{"num_hidden_layers": 14, "hidden_size": 256, "num_attention_heads": 6, "num_key_value_heads": 6, "head_dim": 64, "intermediate_size": 320, "vocab_size": 4582, "hidden_act": "swiglu", "norm": "rmsnorm", "norm_place": "pre", "norm_eps": 1e-06, "positions": "rope", "rope_theta": 69100.0, "rope_fraction": 1.0, "qk_norm": false, "attn_scale": 0.125, "bias": "none", "tie_word_embeddings": true, "parallel_block": false, "extras": ["capped logits"], "init": "normal", "init_std_qkv": 0.0333, "init_std_o": 0.0, "init_std_up": 0.0333, "init_std_down": 0.0, "optimizer": "adamw", "learning_rate": 0.00152, "beta1": 0.9, "beta2": 0.99, "weight_decay": 0.27, "lr_head": 0.0163, "max_grad_norm": 0.5, "warmup_steps": 218, "schedule": "cos", "final_lr_fraction": 0.1, "batch_tokens": 131072, "max_seq_len": 768, "doc_mask": true, "train_tokens": 529100000, "max_steps": 4037, "dataset": "wikipedia_en"}
Each number is 200 + 30 x the weight over its row's rms, rounded and kept within 0 to 999. Layers, rows and columns count from 0. The size before them is the row's rms in percent of the matrix's.

# v: layer 6 attention value, 384x256, rms 0.0392, rows 168-203, columns 96-127
# o: layer 6 attention output (transposed), 384x256, rms 0.0338, rows 168-203, columns 96-127
# q: layer 6 attention query, 384x256, rms 0.0634, rows 192-255, columns 96-127
# k: layer 6 attention key, 384x256, rms 0.0622, rows 192-255, columns 96-127
v168,099,244,176,206,157,149,167,185,240,188,221,223,219,141,184,228,202,123,212,214,163,164,236,181,231,179,199,210,193,229,198,166,183
o168,098,189,218,204,180,228,200,215,223,269,183,192,166,189,180,200,186,211,197,208,181,233,226,201,202,173,193,186,159,213,229,192,201
v169,104,155,164,202,264,197,247,227,180,188,131,236,148,191,199,239,222,199,213,204,238,155,206,239,224,153,237,179,172,226,168,213,187
o169,103,209,184,250,215,188,166,150,207,163,168,158,206,206,151,188,209,224,227,176,201,196,205,176,159,243,178,248,225,150,226,212,229
v170,103,169,201,201,141,236,204,158,186,212,204,154,197,203,197,166,174,192,200,202,163,190,171,203,222,256,154,236,220,237,198,241,238
o170,097,200,215,149,189,211,196,218,219,194,235,173,232,222,246,194,199,219,204,199,241,153,230,207,188,164,223,174,200,183,203,170,118
v171,092,243,186,189,215,135,216,196,201,202,198,265,223,262,208,200,186,186,216,131,192,208,172,188,219,212,218,153,175,180,198,162,219
o171,093,179,173,192,199,177,137,217,195,228,203,230,209,215,168,155,206,177,215,268,216,216,207,210,182,228,181,198,187,184,205,219,256
v172,103,205,190,203,183,258,209,211,231,219,198,244,149,212,155,125,228,229,162,238,200,240,224,194,204,264,209,230,196,226,255,193,276
o172,104,182,175,233,182,186,159,188,240,179,272,178,205,214,263,220,185,197,184,181,269,209,165,256,210,178,190,199,253,167,172,193,159
v173,099,185,145,241,195,278,171,212,206,216,291,157,200,173,159,171,201,213,211,199,175,220,223,217,193,212,160,237,227,190,138,190,215
o173,093,239,225,154,204,223,206,124,239,191,168,190,209,178,308,233,238,198,152,200,183,182,218,182,227,173,230,145,227,233,235,194,160
v174,101,168,210,206,178,224,206,239,229,209,195,190,139,171,171,199,231,233,232,211,184,169,154,212,258,181,201,199,179,167,233,210,217
o174,102,185,194,251,237,182,122,139,230,155,190,206,213,181,183,187,212,197,221,219,220,226,231,180,164,236,196,203,200,210,231,207,239
v175,107,221,244,182,188,194,223,195,183,162,120,227,215,182,203,222,225,145,253,196,192,213,164,201,227,232,164,174,97,209,202,213,211
o175,111,217,209,220,120,183,179,165,228,185,230,228,212,184,215,239,164,201,219,203,230,161,152,199,197,192,216,171,163,200,181,188,142
v176,093,152,161,210,202,215,181,191,122,246,173,228,232,183,158,134,226,196,174,149,188,190,180,192,225,272,200,228,165,170,151,196,231
o176,092,220,146,170,201,175,180,224,257,177,180,221,214,184,266,253,191,182,157,200,245,203,233,224,191,198,155,196,185,235,232,197,207
v177,110,197,189,238,216,220,219,213,242,171,271,214,171,243,215,189,185,244,193,159,178,178,202,205,208,186,195,188,235,196,214,207,224
o177,105,200,178,236,270,195,259,244,194,246,178,158,198,176,155,186,168,141,224,188,190,235,169,99,182,193,176,189,191,209,180,182,148
v178,107,212,247,206,188,195,195,159,211,185,195,189,185,216,167,209,162,213,205,227,229,223,217,202,235,164,169,152,175,174,191,144,199
o178,108,175,209,224,195,209,154,168,227,164,181,216,216,145,133,188,204,214,204,201,208,163,205,120,181,227,180,220,214,200,273,217,240
v179,100,224,157,216,192,156,163,187,215,196,118,179,190,190,217,191,178,216,179,185,188,229,236,181,150,177,225,210,207,194,183,169,263
o179,102,209,185,162,222,208,188,206,215,275,122,192,170,204,167,185,197,222,259,190,206,196,209,199,177,218,165,202,178,165,226,274,236
v180,096,138,172,221,205,231,173,197,204,194,175,183,199,246,154,185,189,242,244,177,190,193,268,222,157,165,195,213,228,158,238,248,216
o180,097,189,220,233,227,204,199,203,195,187,182,188,223,179,221,173,187,231,201,191,219,187,201,219,213,205,214,238,266,187,259,211,162
v181,100,202,195,198,183,246,186,207,209,179,164,210,202,210,185,169,221,212,177,167,191,128,255,205,148,231,236,175,257,203,227,211,151
o181,097,226,206,219,227,154,164,202,261,231,196,162,213,167,175,192,163,234,258,243,212,204,244,157,159,180,158,248,216,188,238,198,209
v182,098,227,193,221,206,185,186,192,178,244,173,246,202,176,158,188,161,209,256,221,248,196,184,207,233,242,172,193,265,194,141,231,215
o182,099,213,208,167,186,201,173,212,207,153,198,221,207,216,256,185,218,167,156,170,227,186,208,189,217,269,200,230,165,185,162,247,216
v183,098,197,242,234,239,205,188,217,183,262,169,242,255,207,246,181,216,202,120,193,212,173,190,187,214,159,246,251,190,220,189,224,154
o183,096,199,157,181,269,160,179,155,228,165,215,179,213,201,204,225,199,209,230,251,184,254,208,194,204,210,162,180,151,158,248,179,214
v184,085,193,161,202,183,159,196,200,171,207,197,180,154,167,265,165,210,205,200,270,204,157,201,211,216,201,185,191,195,214,211,229,164
o184,088,167,174,167,232,260,223,178,228,181,243,188,167,191,215,219,189,182,184,165,214,217,189,154,179,196,187,215,206,255,182,200,182
v185,102,152,178,206,177,194,193,209,210,203,182,201,253,225,179,154,215,154,186,182,228,231,186,233,211,181,209,179,202,244,182,124,182
o185,101,233,206,145,179,177,162,238,165,196,188,173,200,236,161,193,181,222,175,204,173,172,171,215,140,181,195,226,221,171,166,169,235
v186,102,172,174,206,168,236,218,233,189,193,188,241,172,217,167,213,213,208,252,233,222,198,139,201,170,134,183,161,200,206,162,206,131
o186,101,237,239,175,199,189,237,199,190,207,211,184,234,210,272,218,201,158,188,187,209,208,176,200,227,226,269,242,172,160,203,182,179
v187,099,161,280,221,195,167,203,229,158,211,182,168,204,202,199,236,219,184,218,173,216,179,214,196,141,175,235,229,217,157,202,146,229
o187,103,221,208,237,178,223,183,153,219,223,199,196,248,223,189,221,172,235,156,202,247,246,154,225,225,197,178,163,203,207,245,196,182
v188,098,200,172,201,208,206,162,234,225,152,205,208,151,225,176,232,231,181,202,212,215,177,199,214,202,183,213,206,231,201,188,188,214
o188,107,197,206,228,172,209,179,213,199,204,176,194,209,186,147,175,194,246,164,240,223,204,232,204,176,203,169,240,248,174,264,154,210
v189,097,185,170,215,253,226,166,225,218,199,243,199,218,207,161,211,223,253,216,216,147,202,251,184,205,216,237,169,162,173,261,172,178
o189,096,205,186,246,206,190,221,237,166,174,157,215,179,187,236,222,200,189,213,279,192,199,188,200,198,221,198,199,228,173,239,249,202
v190,097,253,202,203,191,199,198,236,177,207,201,207,258,147,169,185,201,175,199,226,191,232,149,157,219,253,175,212,171,187,180,247,202
o190,101,205,189,158,202,176,254,192,205,213,174,260,189,199,243,213,201,197,244,187,197,207,175,157,256,198,227,176,161,222,177,245,193
v191,098,241,162,236,221,182,189,204,225,216,207,181,265,201,162,223,200,239,213,186,157,237,207,197,182,234,210,176,202,264,219,247,245
o191,103,176,211,176,178,198,213,271,145,251,189,177,173,203,167,149,219,186,197,227,228,162,193,224,188,161,203,179,211,181,190,178,146
q192,097,252,207,195,186,148,192,216,183,202,176,201,236,137,150,229,177,202,189,200,214,186,193,227,194,252,229,210,190,179,148,256,213
k192,095,199,224,224,212,158,216,218,295,186,157,208,175,188,224,166,201,209,190,231,259,232,232,209,226,156,218,186,194,211,218,160,184
q193,090,196,242,200,198,220,217,191,181,181,235,221,184,237,250,197,228,172,184,249,189,205,163,187,165,192,207,203,280,185,216,208,162
k193,089,205,177,162,169,293,166,120,186,167,247,144,177,151,209,212,175,171,187,204,174,219,244,191,183,149,196,175,119,217,220,199,226
q194,110,183,151,212,219,178,155,190,216,228,226,216,208,209,201,243,199,153,200,204,186,193,197,221,195,230,246,204,173,208,166,217,175
k194,112,177,213,245,181,160,230,224,230,185,173,242,185,257,208,163,245,203,190,240,221,190,212,228,246,143,225,169,172,188,159,211,164
q195,102,200,209,236,163,190,181,166,200,163,203,145,202,242,250,117,202,205,143,195,218,238,179,151,217,159,158,169,150,211,259,156,214
k195,095,207,129,139,218,250,247,201,241,199,173,207,201,203,145,192,204,203,157,183,175,226,196,190,252,230,197,211,136,234,231,178,203
q196,101,227,187,243,185,172,223,222,188,209,177,173,231,209,186,164,201,238,174,180,210,222,194,217,217,152,213,234,158,187,198,234,173
k196,098,207,160,181,267,203,183,155,152,196,295,155,202,173,185,259,143,196,187,223,168,224,229,189,204,158,231,249,187,229,251,210,203
q197,104,235,199,211,163,164,202,206,230,237,164,220,181,189,216,151,190,264,209,170,224,198,216,211,201,199,202,218,189,191,220,272,195
k197,106,208,179,219,216,182,186,207,207,237,226,147,185,142,165,181,202,163,241,205,209,236,237,200,180,219,218,254,208,234,213,208,274
q198,106,227,189,161,158,206,229,226,227,259,214,242,194,210,225,209,139,228,216,170,251,261,234,209,188,200,232,233,227,175,221,227,210
k198,101,219,187,212,250,193,194,218,228,222,230,197,218,145,189,227,174,178,222,178,207,202,225,231,168,182,205,211,239,217,253,189,217
q199,091,232,180,200,173,202,198,274,217,231,187,247,189,172,185,192,170,178,203,189,208,212,247,222,195,227,238,215,184,174,237,194,203
k199,091,230,188,181,222,179,203,182,197,226,212,216,207,178,236,225,162,212,195,212,216,221,212,230,210,136,198,204,253,208,255,210,208
q200,111,232,202,150,190,179,226,285,236,227,199,227,214,163,117,216,176,187,228,165,211,167,168,224,197,225,189,189,164,188,200,169,217
k200,089,218,181,222,225,188,208,248,179,199,247,195,185,178,197,205,158,172,193,191,215,186,222,202,210,234,158,184,203,199,241,177,173
q201,101,159,187,239,202,159,193,174,150,137,212,153,182,217,202,199,242,228,174,202,189,192,179,163,208,169,176,222,251,198,146,193,215
k201,096,178,221,181,161,198,174,166,191,190,204,204,217,246,184,178,222,204,194,204,198,212,182,177,221,188,227,185,134,190,180,209,153
q202,106,213,201,201,167,203,220,243,229,251,198,217,210,162,222,154,171,178,223,129,206,216,222,246,165,223,225,195,197,184,224,201,202
k202,103,193,208,221,214,212,237,201,218,209,205,203,158,170,222,232,192,189,200,189,214,227,246,234,198,213,222,170,256,198,207,193,234
q203,096,205,175,249,213,242,196,178,210,230,152,269,203,197,201,212,242,256,224,201,174,182,257,244,159,204,239,160,236,235,217,219,171
k203,082,235,212,244,242,192,167,224,188,253,232,134,217,195,241,229,137,190,224,181,220,214,191,203,149,199,224,200,219,195,261,226,215
q204,111,175,199,274,237,201,186,162,192,199,143,222,251,201,182,229,245,226,198,228,141,170,195,182,159,178,173,183,211,214,180,195,192
k204,108,200,192,170,171,191,191,188,177,192,158,199,235,179,213,213,215,220,193,206,169,163,195,169,231,152,182,238,166,211,179,192,203
q205,095,219,188,207,234,220,160,173,154,175,218,191,144,257,170,231,229,248,171,171,217,220,184,173,194,168,166,207,229,222,189,210,175
k205,105,214,200,140,192,153,203,212,179,207,201,175,184,181,191,168,176,219,202,195,180,172,228,210,194,186,199,201,204,181,189,240,211
q206,089,170,196,176,234,207,193,193,180,144,208,210,170,251,189,233,181,238,189,168,216,187,160,179,186,174,177,259,228,165,170,185,159
k206,085,190,189,183,196,206,213,173,217,194,214,214,231,186,191,187,250,209,189,250,176,192,237,188,241,199,210,196,223,210,212,216,227
q207,090,168,223,249,249,204,147,186,169,153,144,191,210,203,177,204,216,210,192,165,167,211,173,185,209,114,168,192,214,197,195,166,199
k207,128,205,178,187,194,177,185,214,167,132,178,201,225,175,160,198,222,244,178,202,162,155,149,159,203,178,170,223,196,187,180,220,196
q208,079,210,205,265,239,186,227,187,212,229,144,246,176,210,207,202,246,197,245,223,161,188,244,237,200,140,208,193,201,220,211,221,185
k208,078,197,188,204,184,179,177,237,187,218,185,155,217,165,166,210,176,225,205,159,178,158,150,176,179,162,204,238,177,181,195,202,197
q209,083,191,205,164,180,132,214,194,212,234,194,207,203,193,183,205,167,206,194,217,217,164,257,207,194,241,174,208,184,201,216,183,243
k209,089,201,216,172,179,214,236,290,158,242,184,216,203,233,213,229,180,150,180,189,207,181,225,208,170,250,153,179,173,241,204,176,187
q210,089,218,205,238,179,190,228,203,189,222,141,224,226,204,216,199,198,222,225,193,183,208,220,248,247,165,242,202,183,234,199,222,218
k210,081,216,195,213,241,205,189,206,205,141,211,145,210,196,185,256,175,236,232,227,165,147,127,188,188,134,172,208,183,177,188,242,202
q211,087,239,233,205,172,254,174,191,253,225,271,216,222,167,192,184,191,181,138,192,177,206,187,227,200,239,212,157,247,164,248,214,200
k211,105,200,166,262,200,253,234,191,196,210,181,194,196,184,200,200,255,168,198,192,204,213,270,210,215,177,240,202,245,201,181,190,223
q212,105,248,178,227,219,152,186,219,182,219,193,182,157,179,201,199,176,148,189,182,223,198,195,189,216,194,141,150,206,178,181,180,177
k212,101,227,186,237,149,169,188,171,229,152,199,262,243,190,193,204,218,180,134,167,207,187,179,205,199,180,206,201,224,226,258,233,185
q213,086,175,212,250,242,133,245,228,187,184,165,236,192,238,175,172,160,235,274,228,240,174,195,223,202,198,180,214,220,213,168,191,186
k213,085,196,151,178,167,141,203,215,194,133,242,225,205,201,195,205,180,210,167,264,230,179,161,219,200,199,226,207,191,194,242,205,209
q214,075,186,212,231,245,178,222,216,200,194,175,224,176,195,185,164,209,202,254,214,159,153,176,221,176,115,185,127,194,220,164,200,176
k214,076,254,162,200,163,158,185,184,196,176,186,171,241,190,232,239,197,202,176,217,211,163,150,180,183,139,200,200,199,162,203,235,187
q215,095,202,199,220,238,243,221,197,189,173,166,268,134,198,196,197,220,276,245,201,187,211,207,215,207,157,245,186,208,255,161,234,204
k215,091,214,194,186,213,186,222,188,178,205,218,167,225,191,256,197,178,214,203,227,170,222,174,194,245,235,184,182,209,199,163,221,177
q216,078,213,224,215,205,167,199,208,194,195,158,221,224,238,223,189,206,191,226,187,180,182,207,236,218,161,182,153,199,231,182,209,242
k216,083,188,198,197,229,194,168,205,213,123,161,160,223,209,220,216,218,203,196,170,196,182,83,164,158,145,192,229,209,215,217,213,251
q217,086,208,196,196,166,162,138,174,248,209,218,140,234,184,231,232,173,190,138,199,182,176,233,206,187,236,153,193,221,157,214,194,196
k217,094,204,225,224,129,210,217,207,194,228,170,261,230,244,212,190,245,153,214,137,217,160,234,215,202,212,196,242,221,213,220,194,197
q218,082,194,187,166,190,194,209,206,205,194,265,202,200,199,160,227,172,182,153,192,195,211,176,190,225,189,122,230,201,170,244,182,232
k218,090,205,182,187,199,197,258,222,133,207,203,180,200,222,233,162,182,182,219,170,201,239,186,203,256,239,201,230,177,208,202,166,230
q219,079,247,200,188,192,141,182,225,204,187,155,194,185,142,197,202,198,222,236,172,201,208,216,248,197,171,189,195,207,238,190,197,211
k219,075,238,194,190,210,206,151,216,207,166,176,184,227,166,186,231,154,255,212,177,195,157,175,171,202,154,190,208,191,163,179,214,237
q220,084,188,175,152,131,199,170,200,173,184,190,184,188,219,192,234,206,199,181,216,213,166,218,145,167,241,221,248,201,151,234,211,226
k220,092,196,209,173,196,243,178,206,129,225,180,206,230,218,207,180,174,201,216,132,217,234,260,233,175,279,205,223,203,201,161,202,194
q221,100,235,252,184,133,245,183,190,244,213,226,164,246,149,187,224,201,150,110,168,176,221,148,199,181,212,209,204,219,164,217,187,181
k221,105,187,201,252,198,258,227,174,230,264,212,221,189,196,171,209,204,208,154,212,178,194,218,155,180,181,197,223,241,169,234,154,200
q222,103,193,189,194,177,168,213,232,222,215,237,219,201,214,203,202,184,94,158,180,221,214,203,158,180,201,182,215,208,143,208,185,224
k222,099,188,186,232,188,180,194,222,195,188,254,196,213,218,149,194,165,197,165,169,225,209,180,221,158,231,204,216,235,207,288,181,181
q223,072,200,176,211,239,198,261,224,135,200,175,219,195,161,223,201,213,196,266,233,189,192,209,231,206,168,199,160,186,272,186,223,217
k223,073,193,193,154,200,155,177,207,157,188,158,156,205,161,179,235,192,224,222,240,159,156,156,180,200,166,185,229,180,167,185,237,259
q224,100,241,243,205,250,140,272,183,189,214,155,193,186,179,253,225,139,219,259,198,200,135,231,229,193,207,195,218,210,224,171,243,157
k224,099,204,209,218,182,152,191,223,213,209,150,221,238,258,214,140,191,247,220,207,185,216,182,262,185,178,203,231,177,228,185,268,234
q225,111,180,235,185,237,267,177,159,182,173,252,194,126,211,215,201,249,145,197,217,133,162,172,205,148,221,181,212,218,231,217,161,213
k225,108,217,180,186,197,185,226,176,221,164,176,206,163,196,218,194,220,262,155,236,194,197,204,165,260,145,213,207,201,170,193,175,152
q226,105,202,152,221,201,150,177,232,213,261,178,237,237,174,172,157,203,239,219,184,214,180,254,185,178,186,227,169,194,194,168,231,181
k226,093,195,210,184,212,198,171,222,188,206,183,204,239,201,237,196,179,202,163,215,203,133,278,212,148,217,203,193,222,175,179,232,190
q227,112,216,249,236,258,227,229,165,160,172,256,135,189,266,240,216,178,161,168,232,160,204,154,201,150,179,155,196,174,265,190,185,191
k227,110,198,204,211,234,197,206,179,199,157,181,183,187,263,218,158,254,243,164,208,206,217,200,165,217,170,212,164,226,202,210,207,167
q228,109,151,228,160,198,195,209,220,195,208,184,197,197,199,174,220,183,186,169,233,194,159,126,182,204,241,192,197,223,205,178,130,215
k228,113,190,172,169,188,191,214,233,212,185,212,191,207,243,180,210,225,230,183,198,235,210,199,187,258,210,170,181,174,216,140,177,151
q229,109,185,225,172,194,174,192,201,166,197,181,145,193,194,182,153,224,215,198,201,184,164,163,185,217,215,169,192,190,192,223,158,190
k229,096,178,146,175,227,213,138,201,167,163,180,193,215,239,160,194,226,233,180,198,197,218,193,193,192,185,208,165,161,233,151,136,181
q230,101,203,244,191,180,188,237,226,202,175,134,177,184,192,211,171,221,255,213,179,170,184,190,181,167,174,159,194,178,206,214,251,197
k230,101,174,185,175,246,193,206,204,204,207,163,178,195,183,218,269,200,228,184,137,245,238,194,169,157,195,184,210,215,191,177,196,190
q231,108,233,222,202,169,225,252,267,208,223,183,234,194,208,215,177,170,216,258,174,254,235,201,240,182,228,202,216,173,188,215,191,222
k231,091,160,166,211,216,205,200,209,225,191,217,193,169,203,203,222,204,189,237,188,223,204,157,217,166,195,213,189,230,211,223,195,230
q232,090,181,165,269,237,227,179,155,202,191,149,214,211,215,190,201,273,234,199,247,198,193,228,196,190,162,208,143,213,258,137,165,190
k232,101,223,206,186,183,258,173,180,182,165,169,158,180,244,208,190,189,214,175,184,244,206,172,158,169,220,183,201,151,179,156,147,180
q233,098,176,247,171,161,190,238,214,186,196,199,175,211,200,198,148,180,131,220,162,258,198,138,191,211,260,184,200,189,154,190,141,190
k233,101,163,229,164,184,153,216,184,245,248,187,261,225,199,180,196,226,226,193,224,186,160,224,209,225,193,196,167,194,215,198,196,184
q234,077,195,194,211,202,151,180,226,212,238,92,243,198,194,157,240,258,222,222,203,208,166,212,213,135,214,165,214,169,229,161,202,209
k234,071,214,247,209,258,198,213,229,193,198,204,225,202,208,182,187,180,230,191,198,262,210,201,196,154,180,147,219,190,214,213,230,181
q235,095,161,218,219,254,230,179,150,178,161,167,203,183,234,155,261,218,229,186,243,182,163,182,179,200,162,154,208,213,217,172,147,194
k235,098,231,177,198,190,194,208,203,155,186,168,158,211,190,177,148,221,229,192,200,180,173,246,158,193,161,207,213,167,205,202,172,154
q236,086,164,229,190,218,199,258,156,180,189,233,165,198,226,207,178,166,248,125,249,234,212,194,166,170,198,225,223,207,175,190,194,216
k236,076,192,203,194,176,178,193,142,245,172,169,259,199,212,243,218,275,243,171,216,184,173,235,199,256,161,227,219,197,183,233,192,181
q237,091,171,215,192,155,221,129,179,207,187,252,168,145,155,224,226,219,160,166,145,165,211,176,188,207,220,199,234,231,187,187,196,189
k237,076,193,194,172,167,211,202,202,208,198,215,235,234,172,200,179,225,228,180,248,175,233,203,217,221,211,208,226,238,196,210,176,177
q238,114,205,246,146,192,159,222,220,194,195,210,126,177,222,225,190,185,149,215,176,219,194,164,182,175,247,152,201,196,166,224,143,193
k238,103,172,244,170,164,177,185,183,219,216,142,180,188,286,195,191,229,212,152,171,223,195,241,189,199,262,187,185,170,207,194,146,159
q239,093,166,242,198,187,230,152,168,203,138,198,202,200,234,190,208,209,234,168,236,187,215,182,143,204,235,170,205,203,230,139,205,173
k239,068,217,202,179,172,191,226,206,211,202,165,229,242,195,228,160,250,216,167,213,176,247,197,206,263,245,215,216,160,234,189,223,237
q240,092,176,184,252,249,242,161,158,184,180,218,181,202,211,163,189,182,241,180,200,185,198,167,147,193,219,173,201,209,199,160,190,197
k240,079,222,162,209,174,191,228,159,185,188,198,228,180,207,201,168,273,193,153,214,174,218,167,185,250,201,213,210,175,190,228,191,214
q241,086,256,202,197,230,151,270,254,167,214,155,237,208,191,217,201,173,207,222,229,181,218,210,199,193,158,185,195,173,203,185,206,216
k241,078,197,192,172,237,129,200,224,208,172,200,168,194,182,166,197,116,218,215,238,177,194,132,161,151,160,180,208,200,194,223,254,219
q242,096,223,189,223,186,229,138,172,192,196,189,147,238,206,218,182,205,178,190,201,207,194,178,168,202,201,230,177,255,149,197,148,191
k242,093,218,178,226,139,226,167,186,224,180,173,203,214,223,180,183,263,221,189,182,171,196,176,211,203,170,193,214,222,200,165,164,213
q243,093,174,177,175,219,221,201,197,186,204,173,237,184,168,195,163,233,205,240,243,244,214,193,215,192,154,254,211,150,240,185,248,212
k243,088,196,203,161,253,206,228,215,190,225,195,129,200,164,211,201,176,197,238,216,174,160,205,186,199,180,185,125,193,145,144,188,172
q244,082,189,200,218,238,160,251,239,200,204,131,243,183,225,216,209,189,219,239,215,219,209,201,213,201,146,226,216,183,240,182,187,177
k244,085,223,221,180,236,197,216,200,245,149,213,173,197,199,178,259,147,230,215,194,206,214,154,147,155,204,206,176,224,174,245,221,172
q245,086,190,153,130,174,120,209,226,185,180,161,205,181,192,192,214,234,208,275,234,149,181,209,154,188,200,192,234,186,226,228,207,197
k245,097,231,248,183,188,153,200,252,206,230,161,193,194,210,194,178,145,188,197,199,182,218,177,229,207,226,211,247,151,219,199,173,251
q246,084,155,174,185,159,246,167,185,193,178,242,224,199,167,158,176,209,198,193,218,226,213,177,150,167,250,200,227,187,196,201,248,177
k246,077,213,180,223,211,217,238,179,221,227,234,256,183,201,241,175,174,158,186,241,193,215,285,232,244,242,237,162,200,195,181,189,186
q247,075,178,224,184,213,263,185,190,193,178,237,183,225,234,156,206,183,250,211,234,208,227,183,144,178,286,178,198,210,194,225,219,213
k247,070,190,198,146,190,199,202,235,158,234,189,206,186,222,178,179,192,195,211,229,245,244,262,236,217,232,239,169,190,224,190,209,169
q248,087,191,228,235,219,252,161,175,191,203,241,210,184,222,204,223,222,198,157,206,200,196,203,182,227,208,182,169,202,197,254,202,208
k248,086,170,126,233,202,195,212,174,160,205,226,219,196,219,274,154,239,220,167,188,222,212,231,202,233,236,224,170,191,245,209,187,254
q249,078,168,214,176,204,213,163,168,213,210,253,186,202,207,218,228,192,188,130,196,243,188,169,175,171,241,160,190,192,176,217,200,196
k249,079,211,190,234,178,210,238,158,176,253,195,263,194,201,266,168,236,171,189,208,227,247,302,238,210,250,232,211,237,246,181,166,160
q250,093,182,207,204,267,138,192,197,187,207,169,177,153,229,153,181,142,193,219,179,213,200,184,231,165,201,138,179,218,163,174,142,203
k250,100,194,189,216,144,149,209,264,200,203,177,205,205,207,191,172,231,217,196,179,234,194,161,183,218,243,213,225,225,206,269,214,193
q251,085,171,180,210,203,244,182,186,168,138,245,207,194,185,163,194,211,232,186,206,245,202,168,152,202,215,197,195,224,193,182,229,210
k251,081,150,187,197,228,195,212,158,216,182,220,208,161,248,269,168,224,232,168,234,214,246,261,232,238,232,257,182,219,232,229,210,245
q252,101,199,232,185,256,212,197,217,180,209,136,202,162,226,266,173,220,247,238,254,213,180,210,187,219,188,245,150,150,234,195,228,241
k252,105,184,195,171,167,192,194,296,182,218,191,191,181,163,185,202,277,211,195,228,181,228,176,178,191,187,191,194,226,199,169,213,168
q253,083,189,181,158,264,185,249,217,139,190,147,205,160,208,144,181,198,235,241,228,191,177,191,219,197,135,207,214,209,261,126,202,202
k253,082,192,216,121,231,139,215,208,211,161,200,141,170,202,155,218,151,241,210,256,216,197,177,169,195,198,202,184,223,195,209,233,181
q254,078,195,230,207,189,250,178,181,207,190,251,205,236,204,198,216,204,199,172,199,207,225,178,172,199,255,208,180,196,184,232,231,224
k254,082,180,195,229,199,248,222,202,241,250,208,247,163,173,239,171,209,197,206,191,191,242,261,231,228,219,222,175,198,225,218,172,215
q255,111,206,181,165,192,187,207,226,171,199,160,209,199,162,173,173,244,232,281,251,129,166,191,223,200,190,181,192,171,214,191,225,222
k255,110,203,187,184,185,165,207,242,173,182,181,210,185,183,230,167,214,195,225,166,178,174,191,211,244,208,213,201,135,197,172,167,259
v192,100,167,260,204,208,162,126,245,183,205,292,231,238,239,203,185,222,196,196,182,203,196,185,199,177,175,240,246,243,214,149,182,155
o192,102,197,130,197,185,194,269,178,186,212,182,138,208,196,224,198,228,219,221,203,163,156,168,225,207,174,169,178,200,243,219,181,193
v193,107,189,226,163,213,239,211,248,190,250,210,270,208,232,179,188,184,210,215,162,210,180,189,238,222,210,221,168,180,209,174,168,189
o193,110,198,199,227,201,166,159,200,160,184,175,190,193,207,212,219,232,241,234,204,186,177,177,225,214,163,165,228,197,208,192,208,177
v194,083,192,162,228,113,200,212,243,201,198,258,105,145,190,234,182,220,210,200,196,191,208,206,222,233,224,193,251,212,200,229,144,219
o194,081,209,195,200,190,125,226,173,183,166,156,195,241,187,193,190,223,179,182,169,194,173,187,231,182,209,196,190,175,173,159,217,193
v195,088,211,217,208,192,220,226,236,173,170,169,221,284,200,201,209,231,148,175,215,177,152,238,186,226,248,171,196,136,246,240,166,154
o195,092,230,209,204,199,199,212,252,218,206,196,180,147,242,197,216,175,251,154,220,253,190,189,219,165,169,187,188,225,169,225,238,202
v196,088,182,221,175,223,221,229,231,205,232,192,218,223,187,195,231,183,247,186,286,201,260,186,216,171,190,187,180,189,237,243,181,180
o196,089,231,185,253,212,226,233,205,146,209,183,191,213,207,218,194,199,182,241,197,179,161,247,253,241,211,255,195,157,225,140,237,184
v197,086,210,212,204,133,231,146,223,134,198,192,196,193,185,193,180,160,159,226,214,185,216,171,219,209,222,216,245,115,223,212,147,203
o197,088,205,152,193,204,145,257,251,239,215,202,240,212,161,168,189,204,260,158,198,236,165,266,262,185,199,239,171,227,160,187,230,172
v198,087,204,223,194,228,195,198,216,219,193,233,232,156,189,219,206,208,218,178,206,169,190,204,212,197,175,187,210,194,163,192,225,217
o198,091,211,200,176,204,162,203,233,223,194,200,228,185,213,185,167,152,203,227,176,173,187,203,140,156,209,146,177,221,224,164,181,168
v199,093,191,200,201,242,176,257,199,208,190,196,185,159,230,158,168,216,202,229,197,210,225,246,189,215,194,203,143,163,177,187,195,206
o199,094,202,225,222,189,226,156,238,185,204,152,197,186,181,153,233,174,196,237,239,199,158,242,213,195,256,174,199,248,219,203,201,184
v200,090,183,200,204,180,174,246,236,159,220,239,215,229,219,212,226,197,204,201,197,179,187,211,204,144,212,243,192,246,197,175,220,171
o200,086,172,183,188,179,149,205,159,216,170,164,210,161,174,220,232,236,209,173,186,155,171,209,122,264,217,225,208,217,213,221,161,235
v201,095,238,201,229,203,225,181,181,213,202,130,139,182,189,195,136,240,224,195,210,169,202,188,210,186,195,232,229,184,196,174,209,262
o201,095,150,194,194,189,209,193,186,255,211,217,258,189,214,217,212,187,222,229,225,164,219,227,214,189,191,196,210,231,244,202,171,130
v202,086,157,196,193,213,132,150,226,174,191,179,183,177,165,200,168,182,178,255,171,131,201,152,213,165,202,189,248,186,232,186,224,215
o202,083,162,179,265,171,189,213,126,195,193,250,206,216,218,118,242,196,221,183,165,202,174,143,191,230,214,200,178,203,140,218,194,207
v203,084,162,238,187,194,228,231,233,184,186,162,196,161,181,242,190,206,191,218,129,171,225,206,174,203,188,265,174,185,232,179,185,222
o203,087,211,217,198,148,173,189,215,175,203,159,186,162,228,137,240,177,240,178,201,256,181,266,244,207,191,152,203,214,209,158,213,187